{
  "vocab_size": 2048,
  "qk_norm": false,
  "warmup_steps": 200,
  "schedule": "cos",
  "batch_tokens": 65536
}
Each number is 500 + 40 x the weight over the matrix's rms, rounded and kept within 0 to 999. Layers, rows and columns count from 0. Numbers have three digits each.

# layer 3 MLP down (transposed), 768x192, rms 0.104, rows 366-382, columns 0-191
519594432526499520472434465506493457526509472527539437482491500487483521526485533438494435485525481469538558427538462502480520577461598532434506496550601544504551474533486527521498493520488431479520528454569467487462479462485553442561504522548504493437476548502493455463543459492472544407467419583494557538504444497572513559436492511510480533502542569428483513563470482460469544433506503505460567512572463508465575515524431463511474506484485503490460437555519486495429493540423522463545554473438478490427454524551495470500463536461491505498607578466530489463496519480484426552
545464477484486490508511471557482490488446547501551552533458495575479450543458513540466453548611525560494440534509458460579458455537522423479485515545597462457503572441552484468517512466586471489556561524538480426557493472478527445501465406539549497547475508535468523523516538556424462525560539485493486450524523498518456444576390522568455520474488539463462427532467523542457443425525507504558501507453519570515468505521518519502502461535502531554553472512543539506474506504543401523519551457589470438578534526548449540508478489455443478480500480505453511509474576550502499523
500513474577511547477503448446444483491493537474472444536532498467538516507484470525516479544473461483520490498429459519534480498524550531505548569508570428543492482529565482520443492591520461506434538529488489553576500538545522497491535472471453498472472495500473454559585469461511591483520519488483470540479490438509504521552505482492519427451508543497474508484565443539495490448488468450492465541468444459483582491489505520459615479485435474482575456499435461580580515488525495498482552529531378544482502481462511519508576407494524479519499527432519438431532438463407499458
425532508526501473485510512471570462524479478529455435478452554529463535533534461501492492491527564569488492498497489464515485488536450491542504581571457475560481481527470463504467492464570533487465508482509437358501464426504491468496592474535470517454487457499499471599479518572463563515485461524493459538510511428520509553557426504458517488539475485572471543492511509579488505484512504511496490450476530498545459518464501447558441479517461484506511565489500563475514511526486428561513500496507452473466513464525471497488548470446495476541461549496473447551564503477462460540
464469545544507516432512412440513454493484462506493576492519487482497504504550475469456499477452471542523496513473475510475544535542481474462471499522481548434500501501477584521466469504566490509508444551557541482458457580451508450503463457482471460496513494456500531495456511453543519458494456481503543499524548521489502465536462521558571541435501516541476534552509445442532478435475536493465514452496495473525483514547518498488439518482513478543540448495526589543480496507524546480506559520548465440536571499491496541495483445474563420482485483517503513522509538510470452492
526492463545512450559515492530489476517477506524483520468478462442449467551564519442502486503430483551478489527447458487502477563468454513529497530456526459478537492542542416421485505485465500463496442495444421524448485572518481498530535504455499501477531473578452464489487410537463566423512489522448544427496469543450467495486486524524465575508470434490453446533437506546443465494480491454503420443525496519451510489469442528501416515421526508482423547488513516522552508521525547477531551429528502495498493452488511541505454534508463496430450481560544521450469444534440488490
473533486487536514518457468551509547518455542475448490511491467451503524528546495504440567491474480527462450474485475491447488535436512478512538449411422499535522464452377560538495508525523543541497496476428514395500452507504521541501547465502510528491473467440531545504490497540523439518533529549494476497490546522453543461476503478539561472477468535450552481535481498489533446505433464511441532532476434525460466439424532503421471588523502482495506408481498523539540429489469510564518507465492492476566415558521481414405520563553526527551458480481603524507444535594512542489
468518480498547484532502463462492452467539462477507551455520488517578502462516510522499505554517475449467537541490601473473493451476456570450434463478495549533460548464519528501501508563394530446514518534471488500536467529453432441477542450527521505478500497458527527492366493492441562403525473550530501456538537456471462462558500501533495549502507528542534508487522508555472489504524540577427556555516530535530541452451439431497528478489507480523440528492479418562492494456451459588559530447452542477517475557507536538469466529525467513503461556444533502540542495531528519551
535441489522432482528562468481518463435537545518536403402476463410522516508477482504501438494528446484517511487510546477510578515485518585541491486531441522480465544484474521536599528517545470550507493521418514432447544473504531509550488511470492463502482422489511549477518517496458475511537481505489554484507576528521497596552452501449520399468471499494439478507520481509498493476483491448534514535455556463525529507483523492601497423491492582502471503530502540492476507510472507597516514511511487501508463449523546486487499494497530477452463547507531465510491519536476454444
507472486480460453483526566496495516484506526529418396558544488505567461580556549450468412526489519546561431521461494443475445510432525449501516560482496536490478459505516477454464468506465505522515547495539458479505495492464488491450393538483425576478482524531487523538460477507505481524483527422481498497581458461435470505516437559496468476489504477474526513455473498519512454466483463538506494516512498518460449528505522458548492483586526503509455539508493501524489582426517575533488514517484545535515500543515518507496470470567519490523540454473463490514473543550453490438
495481585509452436520473464506527511560536518477491429502544513474492574497512501556465497528499476502463479548471501481449426575578489410523468460420540534423515578475508519476518515498524565486435489447495535505507488499553545460497494488524537533436459524510562472538519524530438532480548466496517491483509438597483528495500480480513535551495535473524489458448483531461542569469481465486570532476515453451487502485536498505517548574425512526476454469490505485460476484506530524525511428561463471476498492526524483489558481521454553544455539522563556457491491422480530528503
587464460506528443558550551553522508458483506483492485514462482507476538560485439532515535537507494544504512475481433526548533486479441522493403484482507524524506499460477464529461427454418506565511515582449491427432544524490471539536482496497509498469520525518523437517485517536515580478551461488484435582511521487487464473487568554480451514511504494478491441496453515497475508474492485510477516497478503569500530502513580495503504452466515510474483422493489458468429455536545502530447482486526495575502528443529467494454525512479487475456490523512533474490460440450547548497
505487573466486476523558517492495541472444457555512498506447491584497545507458489489481568475528491543524564558536450571504548467511549512491523503448510461484528524499515514528479479539518481529496478496497527541497479499468460450640469513563528498459471487522506416447521461581501527538532526506456472460511549521544475529480511535483535529520477473560507505501525483456470517491452514458528530554460443468415560542404453520541505511499456567510562494548517485464505421551435481543503467519504496470545568473515492438471491569494581542587499530453505495528462441461540495445
597498460482515499496456527561444427470525505483450499521393464562473496542465509500496486468445501475515528486467508453542407501467509524484473512538583541458529497512485476456484486546509471513490474489513541578510584543525432498525491558455426465498508485479475549483510528515503391483477496471481490484536533506460479481466516500459499465580492448450494491475517475503485448520513488481476516618510525464435452515461506496476509464518537575403517495505477370497514506496504497501490558519450495492568528473447559456510554507481492443517544500397575450448508486503509563502
532495523481512485508436470505507548591442475527523540571537462527435514514540467522521532517479506501541494489481475598500488538492549581487469550483466514502523447520590471500433525502472482522494505454500564488525450442525513551433530524522483460472471500465484507576528533571541456412503465571535547511565527472499489514516479527507535477473550480503530471482510500487473468555491493500457505509526506454360536513513553512517521525469472453533490510506567495463422482447505448434547535541560439470524536442452511533446508548546523511465480500511477530484486514560501441479
534503492462592463499522484524508526445492549467524535523490445536509489525532530499581493469473584450501509557505530463549526517475475488508481551547510528539513538459489444457541495516486512512504528463483508538527481400542420518488455517482522529505522486487527511508491529504533479527502451528491511499512575461487513457524478437527535502454530559471491470510520492501423534501553521508514507515522478561483479530537426474558544523502488520529521522501533492470411402494520520500460536483513508540549526538499519532500498434527496523554551561487544495533482462563529503378
607552530469495437486479517483477471483543474530383462506505509506553511558411491514449489470527568521453480475434521507539553522501490437543571456516440487474519553505431547409549511437512468468516516488515536554474509498502494466490465513503465534506501590549456499546509524518456519497481506452474536447475467504494460556538428546520518520467527493518474503507453476397481469506456520499496504522451458543519545465533519580518522570454534519504548589459558466494520498486555553416483525464494555427474508521497522470497508499479453514424471536517485462487494573374513437460
# layer 3 MLP up, 768x192, rms 0.14, rows 367-383, columns 0-191
548533481494500482622496455458471481432460508499544539429513443455490484439529455499547510491504557531545390518501457503471559470514456562501494523488493568522504456490480519470564531480478522477440526515481517548457498549453456541475455474514512504535458481459551575503477464488483441472472463468486461551426502461520491516507568550481410451531443550513477538512487459504523420483465456522476540538536462477460432491441567445530536493554533535513517436510531463546469563487425502465510559533473531523502502531483518495423499479561550489502506516416474444501485510450524504569
504479477557461463517501493463538510543437471468517490471495524482442489479578484500522443507500531460532519448483543500488482538542468500572443435531507467487501516494494515514487495439527536473456563448497528468517491517529504454483502528503524511447599585537502570473534527524468491536417476442535476454558562550523477494517493492533485503445568519495506492511512502445498440510377484543544570536489497438499459454441460507503512540481486517467527461470435489499523512505501482526531486478492613491452533524542515514551537588550484536433522536436472538537477515470563508518
475514473518534459438419445467395502493536543509489560560471506464498506503518531473525446490468523407521469565481518544510488503551495518452476521474465475517496480503491558426529463429460480509472465517529590512541514513428484514472499467502554483525567521478441498514472490455543522463496479472547523462537526561485441451460508520509505540536470499470529502525417531524492492461458464458457480528516537459508597528510529485500489506513527534503511447536549472477518496510467490500514557537515525511565490588557518490406501475501552501566533500560431464443524465519491495471
492458537529503529525501501492514395472515573442516469494481421417473487424572482504462498564564452520504496431497473453508478474449473466488473518525530553487510460468472580551515487443448506471504542537530444506543529420473483500500464448481502494559499488516462494602463536488477444474435489500485459531487500447476426473495481523504510495488523530514465550463465490505455520519470464453481501436493514536519552487496521513526518511497541510466506441505545509472519497485550511498513575555445514512499474517535528505498527493535455549557456517481461616494475527514523475506
459401438457523517435508504520558508541548451475515469565509479498491542509490514504504523485416505521520489484468542446453503460482525406420523453516451488481518516471522472491424477448437502440504473535546482493504500429498506520461465520556473495497503555460477513530540517485493475630549512506542564505567534519527499521492593482457518512538513553510528570492561541488480503473540508480516525497592564494472536491592508509469508528592514536487531556504474515474472573596462462485502517522452513522452459493515466481511466478538495497477475507469483559491567559495506548512
464482539550444535472551526458475514588595569449536495561501502495439541555532537587492487499493486532495518471487469471543501426391437575537416520579481466443503553523575469455475554492443557521471501483502474509461521471480436476519472528470529452452503540572500469500544536413423577504476495396455534488526580496539486544541548615562503584537495501488386455446532529517493478516495488474568485501525616493565532539561421488513467506508509484500537593496474466476505544493482491487539538503501475501449522551514475530519462514542512426462481507498535493509511488448487448494
536524604472525470440521511520483503509499545569519506509490539533405505527520505515471494483488460551438423436548510500565521460419474409505514534510518404496505491598415505431500445492412471485477556464493476514439553479488492498492513510518478417476516519552547509584505545484488488454509462523538551502482426561521491577488535479479445461394547439526528512467569494462523559529418542453499496533449516535474556553547487556546486472418502496480565557543494449449498459483533547361462537560484505504530534496524468511493495504481533532527500518413512560498480539463514545459
501457478483497425496547514536566526541488489530517489460477553445525523519494460584502498544493548488469518538420541472532462486503495535500536540397451477534439474522529464501503474511536536475547492514490542516502556494520523517505446514531511487463511564485554518514472487549447550460468489527527467511475546471452495435508489565569535524485578481518522478403403528527612436479480483532497489433472482514449534469536512477441505537511432500461519540519491438516482555462516501485499481458559541546540521576524477519510487543518562492479522539477502529474496541465481439524
501506451509413512493479472530519443445521500514551495483495498556435470458500531472549497507480496512556505506515498449510469492501462533538479524476493451512533549529531434535501475504570482491541509456511492533501556459510544495560465624441517429498508469492492474490437506469477516429464458444544496515483510531496511511480568536480526523482430487436544499485584523569466509491543486489540478408549446470548533491555504466479462516482484455537467509478588545475460529497504476500481463528554476516531487578491479465483484588464455505516503457512489496542449521543464485498
529404542462522529507449484516579572503449462469477430508510545477533502440563444489537509465503488494459491505397541451512481459464534426530503519525474506592451481462519514478578541505569523500513485538535538478514526483451516420493517487485516489484494492536500470494531511460568485489470475491509437568487469581540576422525580531482447485507462499454559422480516506497530514442489470523441473446519526612519465512481523474493487489510530466455539493535517535510502465507539518554522498483454486521481490520437522555460587538529391457471543462529526398516450548535471519525
514446498479497513551470597493526450539559432510513495489512509473504448453502521451514537526404528481557485494479514470442510588494512526478540599495480465450532544445480500538507575435505521516548531463490495628509461458489461481507463498524517480512550531456511442542499539481547418468519521514488469422581472418526477503495490451517465501544553488534420496474546481476581518482453498500565433499516491473500468495501458541469464478561514508535459518464562535467505559447472436491560511519553555533518501554506461505468539447527494489570517429576457528512444473443464517511
481485465492535490542477521567493517556483501463444499508493430456518502538498544520469442546534465460530475446513521496514528542474510559472527435515517472464515520526483550478485528522462519560519483473486502473546567493544497461533536473560525529504543508480516466508466506507485486495431461452525476504472502498530541460529506531499416544491448549467501480519481547536481544578554496467476535568437453433492506447623541525515498498538482556481433518507512468495507518475541484504523434517491462569446470533495476529549443522436464469530462545516458567500509515492403549514
484533496434520511510443546559553497530465543514426486497532474507513426446530484474468483508500516525486541433542477474481561451472491481525492398491497506502436535545471399505458529460508439611526465535465491487513497481504521479562458522475492450451584490490514551535570506501468476402435470475451464499510535542476548587513504500478503504462497506565553486463554524477493517543577467532478494405506461484618463462454511535500584572465430487527536533480532468432555473458485461424486474447490538514536538545496522454515517519523482509513492430544524513486489570519474542472
561475481504506539447508421499495450520467439477517477507568479530444515530501561533452482529522490477469428471531441474549477501510488499446592473493513487482453494529560504466518473487482518545468559538485531505435476556522522481561519517445446537544511484543537518443501555573478518500491536498536453470530532576518583497481495522470534471524509478467458552503527525462529492496479484547495505474505487482516488539498510465522486468536496508478483561500487498520498507492530493488627497468521510515433494497510589534537512509562493498535573550489433496517471495480514508497
523528476501373491494463532552591543525517456539527498533499487502507474488475487487460527551493529439501513494514409534520502488511548478478458449536481460450520449499563509522475446424480477480458515514441496482591500542486531466512480541469510558470505534518561525496537488480567550543458507512512529577537485447486599557474529551491500547444502376459527556492489561505408511490466530500547444536484459441571501469503601462486504480514544520486511517533449528496472483517522538527477526527594500501490477517481519462493523491510470492601516503463534457430534551478492503419
474484481463542503490537461503508492576491523470579535469558511546503525459519500534524519507475519402499571513511444579530608471455499550452454565488570520537526513512464490475436523566520494512542488501480479488474502442515457506568534538576603498465515531604529502501506530497474531544479450519442450506443473493525433501386512494497455498503448417545531575507492535544519517506576537546469539548490477616512458444496515472492516425566489494406491479556484468505504576582476588484526454476421443440491468546487504534473426447553491442477570436481504446525541490458568508470
452507522571483488472491492559562520487485515487474506506438495447546438458521557538571511450477490568465458416448568495422517446556488487571491505488480601490481395531501479508524501511502530528490429556510520556519539513526583558475487494465532410513476542555426442491487508531533472500491469530523509522536486526530480485523486397508472466456500486457528523529451434493477579495562514463488431489525535503595562492522559470475530520580467469508476549436483559528457543528529538529521492487516556402463452499560467553461498524572486515498450541430541462453511469529438548490